config = dict(
    vocab_size=11226,
    positions='learned',
    attn_scale=0.125,
    bias='all',
    init_std_qkv=0.0287,
    init_std_up=0.041,
    optimizer='soap_variant',
    lr=0.0162,
    lr_mult_qkv=0.4,
    schedule='wsd',
    decay_shape='sqrt',
    final_lr_fraction=0.0,
    seq_len=1024,
)
Each number is 50 + 15 x the weight over the matrix's rms, rounded and kept within 0 to 99. Layers, rows and columns count from 0.

# layer 3 attention output, 512x768, rms 0.0356, rows 291-363, columns 480-575
46 49 41 49 14 45 62 52 37 44 60 43 47 42 62 47 32 58 44 41 33 62 46 59 58 32 40 32 44 60 49 57 51 46 45 42 68 47 22 69 49 65 55 46 69 36 55 59 58 45 53 25 67 75 68 30 99 54 50 62 53 42 75 56 54 54 65 49 55 52 18 32 59 54 45 77 38 71 54 51 57 00 46 51 52 38 31 45 39 55 59 54 44 53 36 27
46 65 44 42 33 72 08 58 64 83 69 26 34 41 69 77 57 42 26 55 88 47 39 42 38 49 33 49 52 30 29 16 44 69 55 66 44 46 26 49 58 64 68 69 54 65 36 48 73 45 99 47 33 63 32 69 80 70 32 56 55 62 37 50 44 35 36 63 52 30 35 40 25 39 59 85 58 25 30 33 35 39 50 69 83 99 45 42 32 39 63 44 54 35 49 59
61 53 57 51 50 70 78 37 50 27 33 53 54 32 60 30 60 47 46 45 60 56 48 76 52 53 34 50 54 61 37 72 51 26 40 56 58 45 44 30 27 75 59 55 33 48 79 50 51 35 39 05 70 62 45 43 57 54 54 55 63 65 41 39 54 58 65 80 60 60 44 49 56 46 56 49 40 75 56 10 37 75 50 74 64 69 38 56 63 56 67 43 52 40 47 46
62 35 38 43 44 60 30 60 32 58 57 60 40 71 26 73 87 45 60 77 66 42 48 45 53 49 53 46 20 29 37 40 58 37 36 13 60 61 85 60 46 66 38 79 27 59 45 20 37 38 52 76 62 67 37 44 45 50 32 32 52 47 30 50 33 57 78 50 50 70 61 30 19 46 69 50 55 27 63 35 26 40 75 37 57 36 39 65 67 64 27 65 38 39 70 65
52 35 35 56 53 37 54 45 51 49 27 23 42 43 29 65 40 40 40 68 48 45 62 49 57 20 38 60 49 35 55 50 59 85 88 49 39 44 64 49 45 48 62 58 57 52 67 33 45 34 74 52 20 34 14 56 39 77 37 67 72 68 58 42 59 58 57 62 72 47 70 60 57 80 57 76 55 67 69 41 72 37 45 51 46 40 30 51 50 72 38 46 62 51 50 58
68 71 44 80 76 63 61 58 62 44 24 62 73 68 22 63 63 50 35 49 31 51 58 31 30 51 44 44 54 76 51 58 48 53 35 67 57 40 63 45 63 72 45 37 57 58 46 82 52 45 47 57 35 74 61 52 40 44 36 58 41 22 59 70 54 10 65 18 45 48 27 44 49 75 52 32 42 56 59 41 26 35 34 67 54 46 23 57 27 29 46 44 57 37 82 70
48 19 89 33 47 50 60 43 56 66 30 52 43 61 39 53 60 24 54 41 69 49 70 58 44 46 84 75 36 67 40 40 76 55 15 63 32 39 49 37 66 64 74 24 53 64 70 39 40 32 23 56 56 84 57 71 07 65 28 63 48 30 53 19 44 57 47 41 33 67 23 58 66 44 65 44 57 55 26 80 39 29 51 32 88 55 47 49 70 59 43 59 38 28 67 49
35 73 37 20 30 12 63 58 34 47 25 37 57 39 31 61 66 67 51 47 66 53 43 59 38 64 68 62 63 50 64 36 64 54 59 40 41 26 52 37 60 81 51 61 48 61 41 49 61 91 27 36 20 48 69 65 54 40 56 54 48 25 48 54 55 31 55 36 25 67 78 37 90 36 48 35 69 25 44 55 48 65 29 57 51 22 28 48 53 34 38 69 60 21 86 43
72 40 50 43 64 52 52 62 80 69 60 44 66 48 52 47 59 67 51 34 77 54 47 38 20 27 17 40 41 51 42 47 30 70 32 43 48 11 55 63 23 49 59 17 41 52 56 05 63 22 60 18 23 70 68 51 51 20 43 35 70 60 44 42 51 61 30 52 72 65 41 32 61 49 51 44 53 65 40 83 70 31 47 57 28 65 35 51 70 61 22 57 55 50 00 27
43 53 51 45 48 45 70 17 52 58 62 54 72 29 42 63 69 41 64 29 53 72 57 57 25 62 31 24 19 56 64 59 37 66 34 56 46 53 62 46 67 73 34 55 78 56 91 57 53 70 28 55 63 52 49 48 26 55 56 54 26 24 78 43 59 43 44 48 37 44 07 52 69 42 54 34 59 50 33 58 54 70 80 59 50 76 88 39 63 64 28 71 16 15 36 56
45 47 35 40 52 46 56 43 73 46 61 47 76 52 49 64 40 19 39 70 57 56 41 35 62 38 50 61 71 29 58 72 39 46 41 58 50 31 59 42 46 70 38 55 60 66 77 49 45 33 27 75 61 24 38 43 33 39 49 57 42 44 45 57 38 26 39 48 26 46 59 57 71 57 75 21 64 53 23 68 34 27 48 30 61 33 60 59 51 64 66 49 66 41 72 72
66 44 62 42 53 52 44 64 61 50 55 58 62 86 55 38 24 44 55 26 56 56 52 54 67 36 35 40 41 34 67 69 55 38 35 72 62 50 57 44 61 50 29 56 24 40 61 37 42 44 47 51 55 59 39 33 65 36 70 32 35 58 33 54 13 81 36 89 38 59 38 55 35 65 69 72 61 72 80 56 45 53 72 62 59 28 16 51 27 74 59 66 64 45 35 66
59 57 54 44 53 47 35 52 55 41 50 52 81 47 43 33 27 52 52 50 55 23 48 56 46 49 58 63 51 67 45 33 68 51 49 82 42 66 64 20 46 51 46 43 49 55 48 58 49 23 25 55 31 40 65 59 28 40 55 42 33 70 57 45 25 58 17 26 63 66 80 25 54 39 62 56 66 64 76 71 46 61 54 64 35 41 31 33 48 75 41 37 63 47 00 49
45 58 57 14 42 27 44 36 15 29 53 48 46 53 58 16 51 50 74 57 42 42 64 77 49 42 87 25 18 52 27 37 53 42 41 53 52 48 54 40 65 58 39 63 32 31 44 61 34 44 66 69 59 49 55 56 29 66 76 28 36 63 47 46 39 65 15 39 51 51 66 35 70 58 41 58 54 61 62 16 20 47 75 30 40 43 51 55 53 76 33 63 30 53 68 47
61 12 53 69 59 61 44 64 55 43 46 51 65 41 51 42 12 60 59 43 43 39 52 47 51 52 63 41 65 55 42 60 59 25 39 31 50 67 31 26 50 47 41 25 48 54 58 71 43 57 39 39 63 44 42 51 58 59 10 68 71 64 60 46 50 70 56 36 21 42 45 59 37 26 47 31 68 64 31 34 35 34 47 55 70 51 54 28 61 60 11 29 59 33 38 54
59 73 59 27 65 59 41 27 42 75 49 56 52 60 50 49 45 41 41 40 38 30 53 36 56 75 61 72 55 41 85 71 35 48 45 73 52 76 51 37 20 47 49 50 52 53 41 45 56 48 37 40 81 71 65 59 23 20 82 00 36 45 87 27 41 46 64 57 42 42 27 28 35 65 52 76 30 60 59 44 83 31 87 65 53 61 60 57 71 67 58 29 60 27 50 35
48 33 47 26 70 52 63 50 55 98 24 51 61 53 33 50 44 68 34 57 34 47 30 38 66 17 61 66 31 38 67 72 43 36 45 38 41 23 52 38 51 90 22 55 28 34 52 42 64 64 59 68 45 39 64 57 57 46 53 64 56 65 94 32 39 59 39 08 53 64 82 42 71 49 48 35 24 75 25 59 77 45 59 60 36 76 77 57 82 53 68 46 41 20 42 46
69 48 31 30 51 62 67 44 10 41 28 50 42 58 60 35 48 52 53 62 60 37 66 40 43 39 39 64 43 33 83 43 50 45 66 67 53 67 14 37 41 48 36 38 66 46 23 55 44 58 19 76 62 79 67 48 63 57 45 59 41 41 41 58 69 42 72 59 54 45 61 47 60 54 65 42 71 58 67 59 40 47 17 52 58 17 38 42 54 49 52 54 62 41 49 68
38 44 87 29 59 42 57 54 47 42 57 52 39 75 62 44 60 52 32 37 33 46 53 35 58 50 62 46 60 50 40 69 15 73 28 75 55 70 47 40 67 65 53 34 30 16 47 46 46 30 65 89 58 70 53 70 76 69 68 48 33 76 57 44 38 19 39 38 39 44 50 48 59 82 30 95 64 55 12 45 71 56 43 41 54 37 59 38 72 46 39 59 60 37 60 87
40 52 19 45 32 57 37 56 33 72 38 51 79 30 46 55 73 35 54 73 81 28 20 35 49 52 48 57 93 55 52 60 44 37 33 86 31 20 33 58 63 76 41 49 41 46 34 70 49 52 59 28 64 39 31 54 39 63 43 49 33 41 53 49 45 28 35 55 58 31 61 68 62 35 49 51 45 81 39 46 55 46 38 74 63 67 48 44 58 77 61 50 72 50 35 39
43 38 38 44 72 55 48 66 39 44 52 61 82 44 54 56 28 43 59 39 34 70 52 36 51 36 78 70 53 56 38 47 60 40 60 27 54 22 40 49 72 36 66 24 93 52 27 28 52 66 46 45 56 32 49 51 33 37 33 66 61 59 57 60 36 45 35 60 47 64 55 54 33 64 55 67 60 29 55 70 64 78 46 78 65 40 54 50 49 47 40 05 46 69 40 44
37 33 46 61 64 85 54 38 60 58 42 68 27 61 59 61 42 61 36 23 35 32 47 51 27 39 56 52 33 50 37 21 63 50 55 64 33 75 73 34 47 53 45 52 81 29 06 67 52 53 41 67 48 58 60 21 62 28 43 28 22 61 58 27 48 48 62 48 66 48 46 44 64 65 40 68 64 48 35 21 70 57 09 66 49 78 48 34 44 59 08 29 64 61 67 74
14 29 21 48 26 54 46 70 47 40 33 52 34 40 29 14 50 66 73 52 52 23 54 43 29 34 76 67 75 68 63 60 38 65 41 65 28 30 36 69 61 69 48 68 91 42 44 82 68 44 44 26 40 01 65 36 72 38 72 64 70 69 26 55 66 15 39 75 69 49 51 48 14 70 38 27 78 32 53 42 27 36 63 47 61 39 41 60 59 59 50 29 49 57 32 57
67 27 60 47 37 38 51 53 48 48 76 61 62 65 51 68 62 39 54 50 45 53 39 50 28 72 63 38 52 45 29 59 51 62 62 56 59 44 38 19 66 45 47 71 58 40 74 40 36 58 56 53 87 33 47 60 65 61 59 40 73 49 44 20 80 34 47 86 64 61 69 53 55 31 43 47 45 43 17 52 59 32 52 75 46 51 41 21 59 22 73 25 47 21 78 37
38 34 26 26 56 56 58 59 36 53 50 38 39 50 43 41 52 36 42 53 43 40 68 47 42 36 81 40 60 63 72 47 57 51 43 64 60 56 72 50 47 38 59 30 79 38 64 31 29 56 39 51 40 30 83 40 52 59 67 47 56 59 60 58 46 59 35 57 45 45 66 52 48 47 20 50 33 58 55 50 86 39 32 25 31 25 93 48 55 72 37 28 22 54 55 78
49 54 59 60 43 45 77 33 58 66 52 66 58 35 50 59 42 34 58 63 61 34 56 42 60 27 47 52 26 52 23 46 60 99 40 42 35 48 58 69 68 72 54 75 22 86 40 30 24 54 29 35 82 56 32 86 26 53 31 35 49 40 49 59 49 59 44 23 32 57 69 50 50 60 36 42 58 51 25 50 42 77 48 41 71 52 49 31 42 35 35 40 51 44 60 47
38 59 24 46 65 38 48 53 46 67 47 55 45 56 55 48 58 73 67 48 38 36 49 72 41 50 62 14 60 36 51 34 17 65 59 54 56 64 58 35 46 39 61 48 27 36 40 52 37 31 50 28 28 66 61 64 69 77 63 66 17 39 48 36 36 68 56 50 30 52 63 54 38 48 58 29 55 57 64 54 74 53 32 46 56 51 91 63 68 16 46 39 38 60 36 52
37 41 55 47 46 46 65 83 30 60 70 48 44 67 61 67 26 67 54 61 52 50 41 55 52 41 67 31 69 38 70 47 27 30 52 58 39 55 30 38 62 71 47 48 42 46 41 24 54 37 56 65 19 61 35 33 78 20 64 48 43 65 59 90 57 18 79 52 68 81 42 65 44 72 43 25 47 63 95 76 42 28 57 74 44 32 42 68 66 48 61 66 45 21 67 38
64 60 32 63 56 53 53 68 63 45 47 59 58 59 34 33 57 38 68 42 69 50 36 75 44 31 71 25 27 65 39 62 39 21 14 43 29 65 62 42 42 53 47 39 30 61 65 78 74 33 61 24 65 51 71 32 32 53 72 60 25 76 35 36 41 69 60 38 57 54 47 30 48 78 25 28 54 70 44 47 76 63 47 74 65 50 54 67 54 23 35 40 80 65 43 40
64 39 91 49 60 35 39 48 56 59 49 59 40 53 52 50 65 33 30 54 58 49 24 64 60 75 29 46 43 51 49 32 46 56 60 55 46 81 21 66 45 39 22 50 40 26 56 39 47 77 51 35 45 60 06 40 31 72 46 31 57 70 41 38 67 57 59 48 56 68 05 61 53 27 68 59 36 59 31 46 70 49 53 41 26 41 27 39 56 52 45 19 53 55 36 47
52 46 36 39 58 45 36 33 44 74 57 30 57 57 49 36 47 72 29 70 69 52 75 35 47 67 57 61 57 57 46 66 39 33 61 57 61 57 72 28 52 67 69 39 33 61 42 62 60 25 25 61 51 70 55 54 70 39 65 64 83 71 24 50 64 32 63 52 53 55 33 30 53 73 33 71 26 39 59 45 54 61 61 58 35 50 56 44 23 56 38 52 61 50 43 55
53 52 68 61 70 56 58 38 35 74 60 76 47 34 68 32 43 42 44 64 46 45 68 45 48 46 46 57 36 59 26 35 80 65 66 38 39 68 48 48 46 51 38 44 60 56 33 58 38 48 34 59 25 55 65 49 83 46 75 28 67 30 38 51 28 34 56 78 36 34 30 48 32 38 61 47 28 63 42 78 55 63 60 67 52 66 37 60 60 29 40 78 35 60 34 48
33 56 40 55 46 64 53 74 45 35 53 66 26 68 60 70 54 54 63 88 47 59 54 50 34 32 35 60 37 52 62 31 69 25 47 51 50 50 27 75 67 59 19 42 78 48 71 19 74 54 77 46 29 85 41 55 69 55 42 31 74 50 33 81 50 64 75 46 41 50 61 45 60 33 11 65 55 44 53 64 35 47 63 28 38 82 50 36 52 46 36 50 26 22 52 63
50 61 29 43 45 44 73 63 43 49 27 34 48 47 50 46 34 61 55 31 32 31 63 55 61 40 60 66 72 49 45 53 48 85 41 83 55 64 48 91 80 41 53 60 70 57 60 61 91 44 45 16 57 42 48 57 53 30 50 40 47 72 48 95 71 63 48 33 37 56 56 20 62 51 83 53 40 49 71 55 39 60 62 43 52 33 33 71 64 41 46 33 59 46 55 43
25 49 63 28 61 58 52 60 24 46 56 62 47 66 58 46 44 45 50 64 50 62 68 46 50 48 48 21 37 54 27 66 43 36 64 57 47 06 68 41 65 69 49 51 49 62 71 49 70 77 67 69 52 54 64 55 56 39 44 46 27 47 40 68 38 45 34 68 74 73 51 69 43 47 05 65 38 62 75 29 40 28 46 51 21 33 44 66 39 56 78 63 45 70 48 66
40 61 41 49 45 62 44 35 45 73 54 76 38 39 58 58 64 37 48 46 49 58 46 60 40 63 45 45 36 43 62 05 43 75 85 78 20 56 67 60 30 54 33 43 50 27 60 47 41 40 67 36 70 30 68 34 30 40 50 47 54 29 70 47 46 59 51 37 59 50 43 59 33 66 46 57 44 40 64 82 39 25 59 45 51 51 51 33 30 54 63 50 61 36 63 58
35 39 30 72 42 59 55 56 55 40 50 43 72 32 41 20 64 40 42 40 43 43 85 60 87 47 48 42 45 60 67 62 80 39 51 56 55 65 44 79 51 39 67 33 52 62 74 61 63 57 80 65 44 58 29 11 33 25 42 06 64 78 54 36 47 88 55 15 31 45 41 21 56 60 93 52 32 62 72 34 44 48 35 82 38 44 69 75 48 67 13 33 47 54 63 25
59 46 47 32 43 47 21 57 50 52 42 50 32 36 76 54 40 45 50 18 52 56 37 37 48 48 49 62 63 55 54 47 49 45 38 62 39 55 64 50 51 64 34 87 54 71 42 66 48 41 50 48 64 60 52 35 48 61 46 71 61 43 12 32 35 42 78 99 35 56 50 71 45 41 62 58 30 39 68 53 78 60 75 45 39 55 48 51 59 63 22 52 74 41 50 48
61 62 45 45 55 35 60 60 62 33 47 27 32 56 50 71 55 43 52 66 48 42 55 31 66 48 40 74 60 53 53 51 27 45 54 42 36 54 23 58 70 46 60 68 47 59 49 71 34 61 24 50 66 52 41 65 40 69 41 73 55 59 21 64 15 67 59 58 62 49 65 26 54 78 30 58 43 55 46 67 57 50 73 49 74 72 43 33 45 35 36 88 33 82 31 61
47 41 19 47 51 67 59 52 46 37 42 43 77 47 73 47 45 49 34 48 50 25 68 56 59 45 34 48 46 62 74 36 40 86 32 63 72 28 35 37 41 74 33 46 88 29 60 48 27 36 73 77 86 35 48 59 65 65 47 21 57 51 22 31 35 35 62 59 80 45 87 28 50 47 79 34 50 65 58 48 29 56 44 35 59 48 62 63 50 44 67 43 43 52 33 60
68 61 48 65 49 51 74 47 57 35 70 38 53 32 54 55 69 15 74 38 32 59 25 53 32 45 32 52 24 80 17 56 70 54 65 68 33 54 37 35 19 39 40 29 68 60 44 83 53 47 56 74 46 69 33 79 45 62 52 78 23 34 60 06 32 57 52 14 47 57 58 56 29 46 53 50 40 72 30 64 16 36 30 51 21 29 52 23 60 43 30 55 80 45 54 47
52 47 24 29 66 44 46 51 37 40 26 61 28 40 54 36 51 45 26 88 40 37 19 52 52 44 56 61 41 71 53 16 59 48 43 50 44 61 72 63 32 22 41 48 57 75 90 32 62 52 99 37 49 45 36 62 42 61 57 28 51 40 64 45 63 50 38 57 51 47 57 43 55 37 48 56 51 66 65 46 33 69 54 63 53 46 27 45 66 55 52 61 60 60 62 45
49 69 48 70 60 42 49 66 18 44 47 39 53 54 70 53 26 65 46 43 43 52 61 80 48 37 57 45 69 52 55 57 38 64 56 46 57 27 61 53 74 63 50 42 38 37 57 37 39 65 47 51 49 31 39 41 40 36 88 59 51 59 27 86 48 32 53 42 78 45 28 15 50 17 24 66 52 28 53 89 60 57 45 18 43 44 49 26 53 53 74 11 61 23 52 63
36 51 59 52 51 68 54 48 43 28 57 58 63 02 41 52 45 66 57 30 21 65 58 30 17 46 54 50 45 50 18 44 61 86 61 57 59 24 82 51 79 49 32 59 54 51 14 37 42 57 78 61 52 55 29 49 39 43 50 71 48 47 64 77 50 71 31 61 22 66 48 67 43 32 63 41 38 35 52 32 44 49 24 83 51 56 73 64 20 60 20 35 76 61 38 44
88 38 65 55 62 66 50 50 74 57 42 57 50 20 57 32 60 65 57 51 28 48 47 84 70 57 46 44 51 39 65 67 51 45 34 39 65 44 49 56 51 71 69 45 28 65 67 49 12 53 67 50 46 73 43 59 57 29 63 05 56 61 63 43 62 80 43 50 24 60 29 46 53 53 48 49 53 57 51 34 64 57 24 50 74 61 55 48 53 45 55 57 68 52 45 39
61 56 29 51 50 36 53 53 69 45 44 36 48 66 58 38 76 49 54 36 34 37 49 57 77 52 46 57 29 35 55 43 82 43 12 49 34 75 37 19 29 28 39 89 44 42 54 59 54 57 39 13 34 64 49 44 13 67 30 52 51 33 76 43 55 45 54 67 37 21 40 43 21 53 55 34 57 42 44 68 46 57 53 21 28 39 54 32 48 60 24 64 51 74 35 49
44 63 47 45 32 49 46 45 65 38 17 39 36 53 53 39 55 38 45 43 56 42 28 50 30 64 37 71 56 39 12 36 33 65 89 52 68 42 43 34 51 48 73 73 52 32 61 51 57 87 48 34 58 59 18 46 69 43 40 34 77 20 19 35 68 38 36 46 40 39 48 40 21 49 58 32 25 59 61 66 15 52 37 57 68 62 36 51 64 69 51 07 89 51 53 68
50 40 52 49 38 60 70 46 79 43 42 35 84 55 31 54 46 74 08 48 53 50 52 25 39 38 63 60 72 49 62 60 48 31 54 37 55 21 30 39 44 63 50 41 32 47 72 49 14 54 43 37 24 62 72 48 67 30 70 38 51 63 11 35 48 27 44 53 59 50 68 36 32 67 69 88 69 60 35 72 69 37 38 25 52 67 66 38 70 61 28 47 53 51 46 45
37 49 50 57 44 44 42 23 49 64 56 42 67 46 30 58 58 37 34 46 40 30 45 50 56 28 45 34 45 69 55 50 66 26 83 25 36 61 38 58 29 66 65 57 36 40 63 52 64 58 55 32 31 29 61 41 67 43 17 67 60 45 60 22 37 50 52 30 67 45 56 46 63 58 76 70 65 64 54 50 38 70 59 33 39 69 69 58 37 34 62 35 83 69 41 37
44 46 78 48 57 24 59 39 20 49 44 44 70 42 41 63 40 73 80 56 60 53 54 66 46 46 45 74 55 54 48 49 67 46 55 37 42 58 57 75 57 25 66 39 36 52 45 51 66 61 50 39 39 73 42 60 58 49 38 75 50 53 48 66 46 49 43 62 54 32 86 23 33 61 53 51 45 53 35 54 46 50 40 44 44 25 34 51 65 58 89 43 31 61 76 42
56 50 63 44 26 42 87 52 39 42 42 52 48 52 52 54 64 50 49 99 85 47 42 58 77 41 56 55 49 53 51 60 59 63 56 35 43 50 40 43 45 50 82 33 73 38 34 65 58 38 63 26 47 25 61 56 56 54 67 41 71 56 54 37 58 56 78 49 46 60 47 09 37 41 46 48 32 21 43 24 68 77 64 36 45 49 40 54 24 34 41 30 27 53 48 35
54 50 29 62 59 29 19 49 69 72 47 60 30 60 34 46 68 60 69 45 56 50 34 42 39 61 54 56 68 48 64 53 43 63 49 15 67 57 70 87 50 41 25 78 51 62 64 49 41 61 65 86 42 69 27 61 59 60 67 68 42 57 54 64 65 62 67 47 56 69 54 50 60 31 62 61 47 22 42 53 48 49 70 74 31 50 39 47 49 26 60 30 52 49 86 47
38 47 54 63 73 62 50 49 62 47 59 66 55 40 81 47 55 66 50 66 49 60 57 39 29 49 34 51 65 67 40 74 10 64 61 42 81 55 58 23 66 28 59 52 72 57 67 65 28 26 71 33 44 39 42 70 38 55 69 27 71 64 43 51 53 45 57 45 55 39 59 29 63 62 44 46 52 46 19 70 41 76 79 69 37 42 64 54 67 46 45 82 38 48 25 65
51 64 63 31 62 62 35 36 48 27 44 48 38 66 34 33 36 66 57 38 46 66 70 35 67 62 88 51 69 51 51 56 42 62 64 88 43 68 39 42 13 52 87 69 36 39 42 77 52 66 64 45 56 68 63 70 18 46 70 53 51 54 12 55 81 60 38 61 42 62 40 58 61 43 48 54 61 15 56 49 48 47 37 49 42 43 36 29 43 56 25 30 71 40 51 52
44 52 60 52 52 20 74 62 37 68 69 46 43 37 60 39 37 45 37 36 39 22 29 67 48 42 66 36 45 55 54 25 40 61 76 69 41 23 38 71 42 32 65 59 28 56 62 73 76 58 17 34 41 61 33 58 61 26 47 78 46 67 33 81 34 59 72 48 45 12 63 62 37 58 56 64 61 47 64 38 85 49 72 27 59 47 37 61 55 23 60 48 42 47 42 61
59 68 54 29 40 46 32 27 40 72 66 44 55 38 39 29 45 45 48 35 64 52 50 33 58 60 16 55 53 59 72 36 48 47 69 72 71 26 49 71 44 40 61 57 23 73 18 43 38 40 73 45 52 57 45 53 41 53 29 42 80 62 56 48 38 39 41 53 44 79 48 34 53 21 41 45 33 55 36 42 68 16 47 45 64 59 50 17 10 32 26 52 56 61 35 53
66 78 62 48 60 52 45 66 86 31 47 83 87 72 50 57 28 77 66 29 33 58 55 14 53 48 48 52 60 82 52 70 49 47 53 27 70 66 45 69 51 54 62 56 69 13 62 46 51 40 52 59 55 25 22 44 20 49 40 54 23 81 66 38 40 36 83 36 29 56 21 55 44 35 30 35 65 53 37 64 56 58 43 68 56 49 67 21 38 64 62 52 27 64 66 44
39 61 60 78 37 41 15 73 80 59 67 85 69 19 46 50 45 52 60 73 50 39 64 68 54 63 42 60 44 59 53 49 58 35 21 46 31 55 67 55 74 50 86 56 58 07 48 41 54 45 78 53 31 52 51 55 62 36 25 60 22 59 74 47 47 46 70 28 57 61 52 54 23 65 66 70 77 29 55 69 50 67 68 52 28 72 41 32 46 32 54 79 67 13 66 55
75 58 48 37 29 48 58 41 61 34 30 54 64 43 57 50 41 35 79 61 77 69 62 40 32 48 47 45 60 40 32 72 47 63 35 65 82 61 53 46 48 52 39 74 34 83 50 54 48 14 55 75 57 05 55 52 69 60 48 67 44 71 72 37 27 51 65 27 48 66 48 48 61 50 64 75 36 57 33 58 50 51 31 35 22 29 63 43 64 70 39 45 43 84 54 48
42 51 72 33 41 47 23 48 32 47 48 52 43 72 59 39 29 74 63 67 44 69 70 56 41 52 28 59 33 65 30 61 48 37 80 64 63 50 38 68 09 36 58 47 59 52 39 77 79 53 66 28 52 70 68 65 63 75 30 33 36 50 64 60 17 34 31 50 72 40 40 57 61 51 77 61 36 42 63 61 47 82 80 72 53 70 68 46 41 61 49 70 45 54 68 48
56 46 53 72 42 52 25 59 61 17 33 51 29 76 39 56 21 41 44 65 36 49 40 57 47 59 44 34 43 41 40 61 70 26 69 22 39 77 30 35 51 41 68 12 54 29 58 55 75 31 54 55 47 49 83 52 48 58 60 47 55 37 38 86 37 46 78 56 23 15 47 41 51 66 69 49 39 72 53 75 67 47 40 72 49 37 70 28 55 30 54 18 69 32 59 72
60 56 37 49 44 74 53 34 61 39 51 69 56 70 54 56 39 61 46 43 67 36 63 54 43 51 55 61 43 53 66 72 68 64 39 55 71 61 53 53 76 75 99 41 64 50 36 73 52 43 48 44 28 53 28 58 36 29 51 43 44 36 62 50 65 43 43 30 69 50 48 21 45 36 58 60 52 64 62 39 63 37 27 57 42 63 80 45 67 50 60 38 67 49 65 72
48 14 53 57 60 20 66 44 39 64 58 55 49 55 47 34 46 46 72 41 62 31 43 39 39 43 45 43 71 66 45 50 57 55 34 38 43 41 66 32 45 54 36 45 72 49 35 59 52 72 26 63 60 53 27 62 30 36 55 50 44 66 77 66 45 43 65 72 27 42 47 38 44 42 24 69 71 60 47 40 55 51 55 42 41 38 49 27 55 67 17 20 42 32 55 74
47 61 59 35 43 30 33 40 31 39 46 58 50 70 48 76 36 19 39 71 45 50 46 52 46 36 25 41 47 55 45 60 43 46 57 53 54 37 69 36 61 51 51 76 62 42 48 40 37 45 58 61 37 66 65 37 57 89 58 43 48 26 77 29 93 85 66 58 45 41 54 26 34 26 22 56 74 27 42 47 57 62 46 85 53 39 32 46 67 50 59 54 50 43 52 34
70 34 39 47 89 53 32 48 66 64 53 51 28 47 66 65 42 51 49 57 47 72 47 48 37 42 62 58 39 37 56 37 44 90 87 84 59 46 52 45 22 39 36 28 43 59 24 45 69 35 37 62 49 21 50 58 64 50 28 68 55 56 43 66 42 78 32 54 40 77 38 61 57 25 61 53 35 38 37 62 64 74 35 64 29 31 80 33 67 60 45 65 58 38 33 24
44 46 40 53 38 25 43 39 42 46 51 55 49 60 59 29 70 32 45 45 51 22 71 49 63 39 45 23 54 58 29 41 51 54 54 50 64 78 48 53 58 42 09 64 41 72 46 58 73 40 17 42 70 63 69 36 69 39 69 07 52 30 39 56 48 38 55 59 42 67 57 41 63 52 51 48 59 32 37 19 40 63 25 57 40 29 76 51 67 70 44 60 63 22 58 34
68 35 39 53 50 57 36 87 45 14 45 60 55 23 43 71 55 68 64 66 43 50 50 47 44 66 39 67 41 44 43 53 49 43 48 35 66 42 35 29 56 41 69 51 47 41 67 95 40 42 53 13 54 87 58 38 36 55 36 53 51 28 13 58 32 67 25 72 59 29 63 47 56 21 48 39 29 62 49 84 75 21 46 59 60 42 46 89 76 66 51 23 55 46 43 32
70 71 29 50 65 72 19 65 16 52 65 61 50 78 56 35 72 51 29 69 32 45 21 52 56 63 50 35 73 38 66 46 48 47 52 51 75 55 68 62 37 66 48 47 40 42 53 53 33 48 54 44 65 62 81 50 54 64 44 71 67 58 39 28 35 61 52 32 81 28 50 32 70 76 52 55 50 43 64 47 65 58 63 65 46 43 49 53 56 87 46 43 63 43 39 39
62 61 70 77 60 69 66 48 35 49 35 42 45 44 59 45 42 47 62 67 65 26 38 32 43 55 33 26 47 71 57 48 67 74 59 28 48 44 64 62 38 30 36 51 45 44 36 34 44 10 41 55 68 25 60 63 49 45 56 32 25 60 79 55 43 53 52 50 64 42 73 39 45 29 58 37 41 34 48 80 41 42 45 64 26 69 40 45 45 17 56 55 34 63 52 72
61 48 26 14 33 64 36 46 34 42 33 38 69 61 66 75 27 43 45 48 54 41 73 33 43 43 56 63 44 71 76 63 46 56 42 46 65 42 51 23 66 50 67 36 69 35 58 70 53 23 61 61 35 31 68 42 61 67 56 34 62 59 76 60 73 55 30 46 47 66 57 54 57 56 33 52 57 64 45 61 41 56 59 48 33 39 69 60 35 60 54 64 52 74 62 37
49 40 57 45 39 65 43 42 35 40 40 50 35 40 64 41 33 55 48 50 33 86 24 56 49 75 33 60 75 50 53 28 55 76 47 57 49 65 22 41 16 47 41 57 32 61 61 39 65 55 62 19 41 41 35 65 78 54 52 73 45 68 22 53 56 50 34 61 61 12 46 30 52 24 56 28 23 37 55 65 63 23 41 40 44 52 73 64 61 37 56 26 44 41 59 43
54 51 50 43 19 47 61 57 23 45 46 61 57 52 36 38 23 54 39 58 63 36 39 67 60 71 31 37 42 81 59 36 49 26 69 42 58 73 31 39 47 83 12 46 51 54 50 63 73 54 41 60 53 23 56 32 46 70 77 32 46 42 46 31 39 62 53 45 51 49 31 51 53 58 50 65 46 52 30 63 44 72 49 47 22 41 37 42 59 46 56 92 62 61 32 45
53 48 15 69 44 60 86 61 23 26 29 50 43 36 83 46 48 66 62 67 73 50 73 27 23 58 45 66 44 74 34 72 24 62 62 32 30 58 57 68 76 56 58 54 45 57 42 66 54 27 47 42 48 66 51 73 62 60 49 44 32 81 28 49 65 60 78 19 41 73 40 41 10 51 54 65 77 59 44 51 68 77 46 39 30 71 81 84 52 82 42 36 40 31 51 37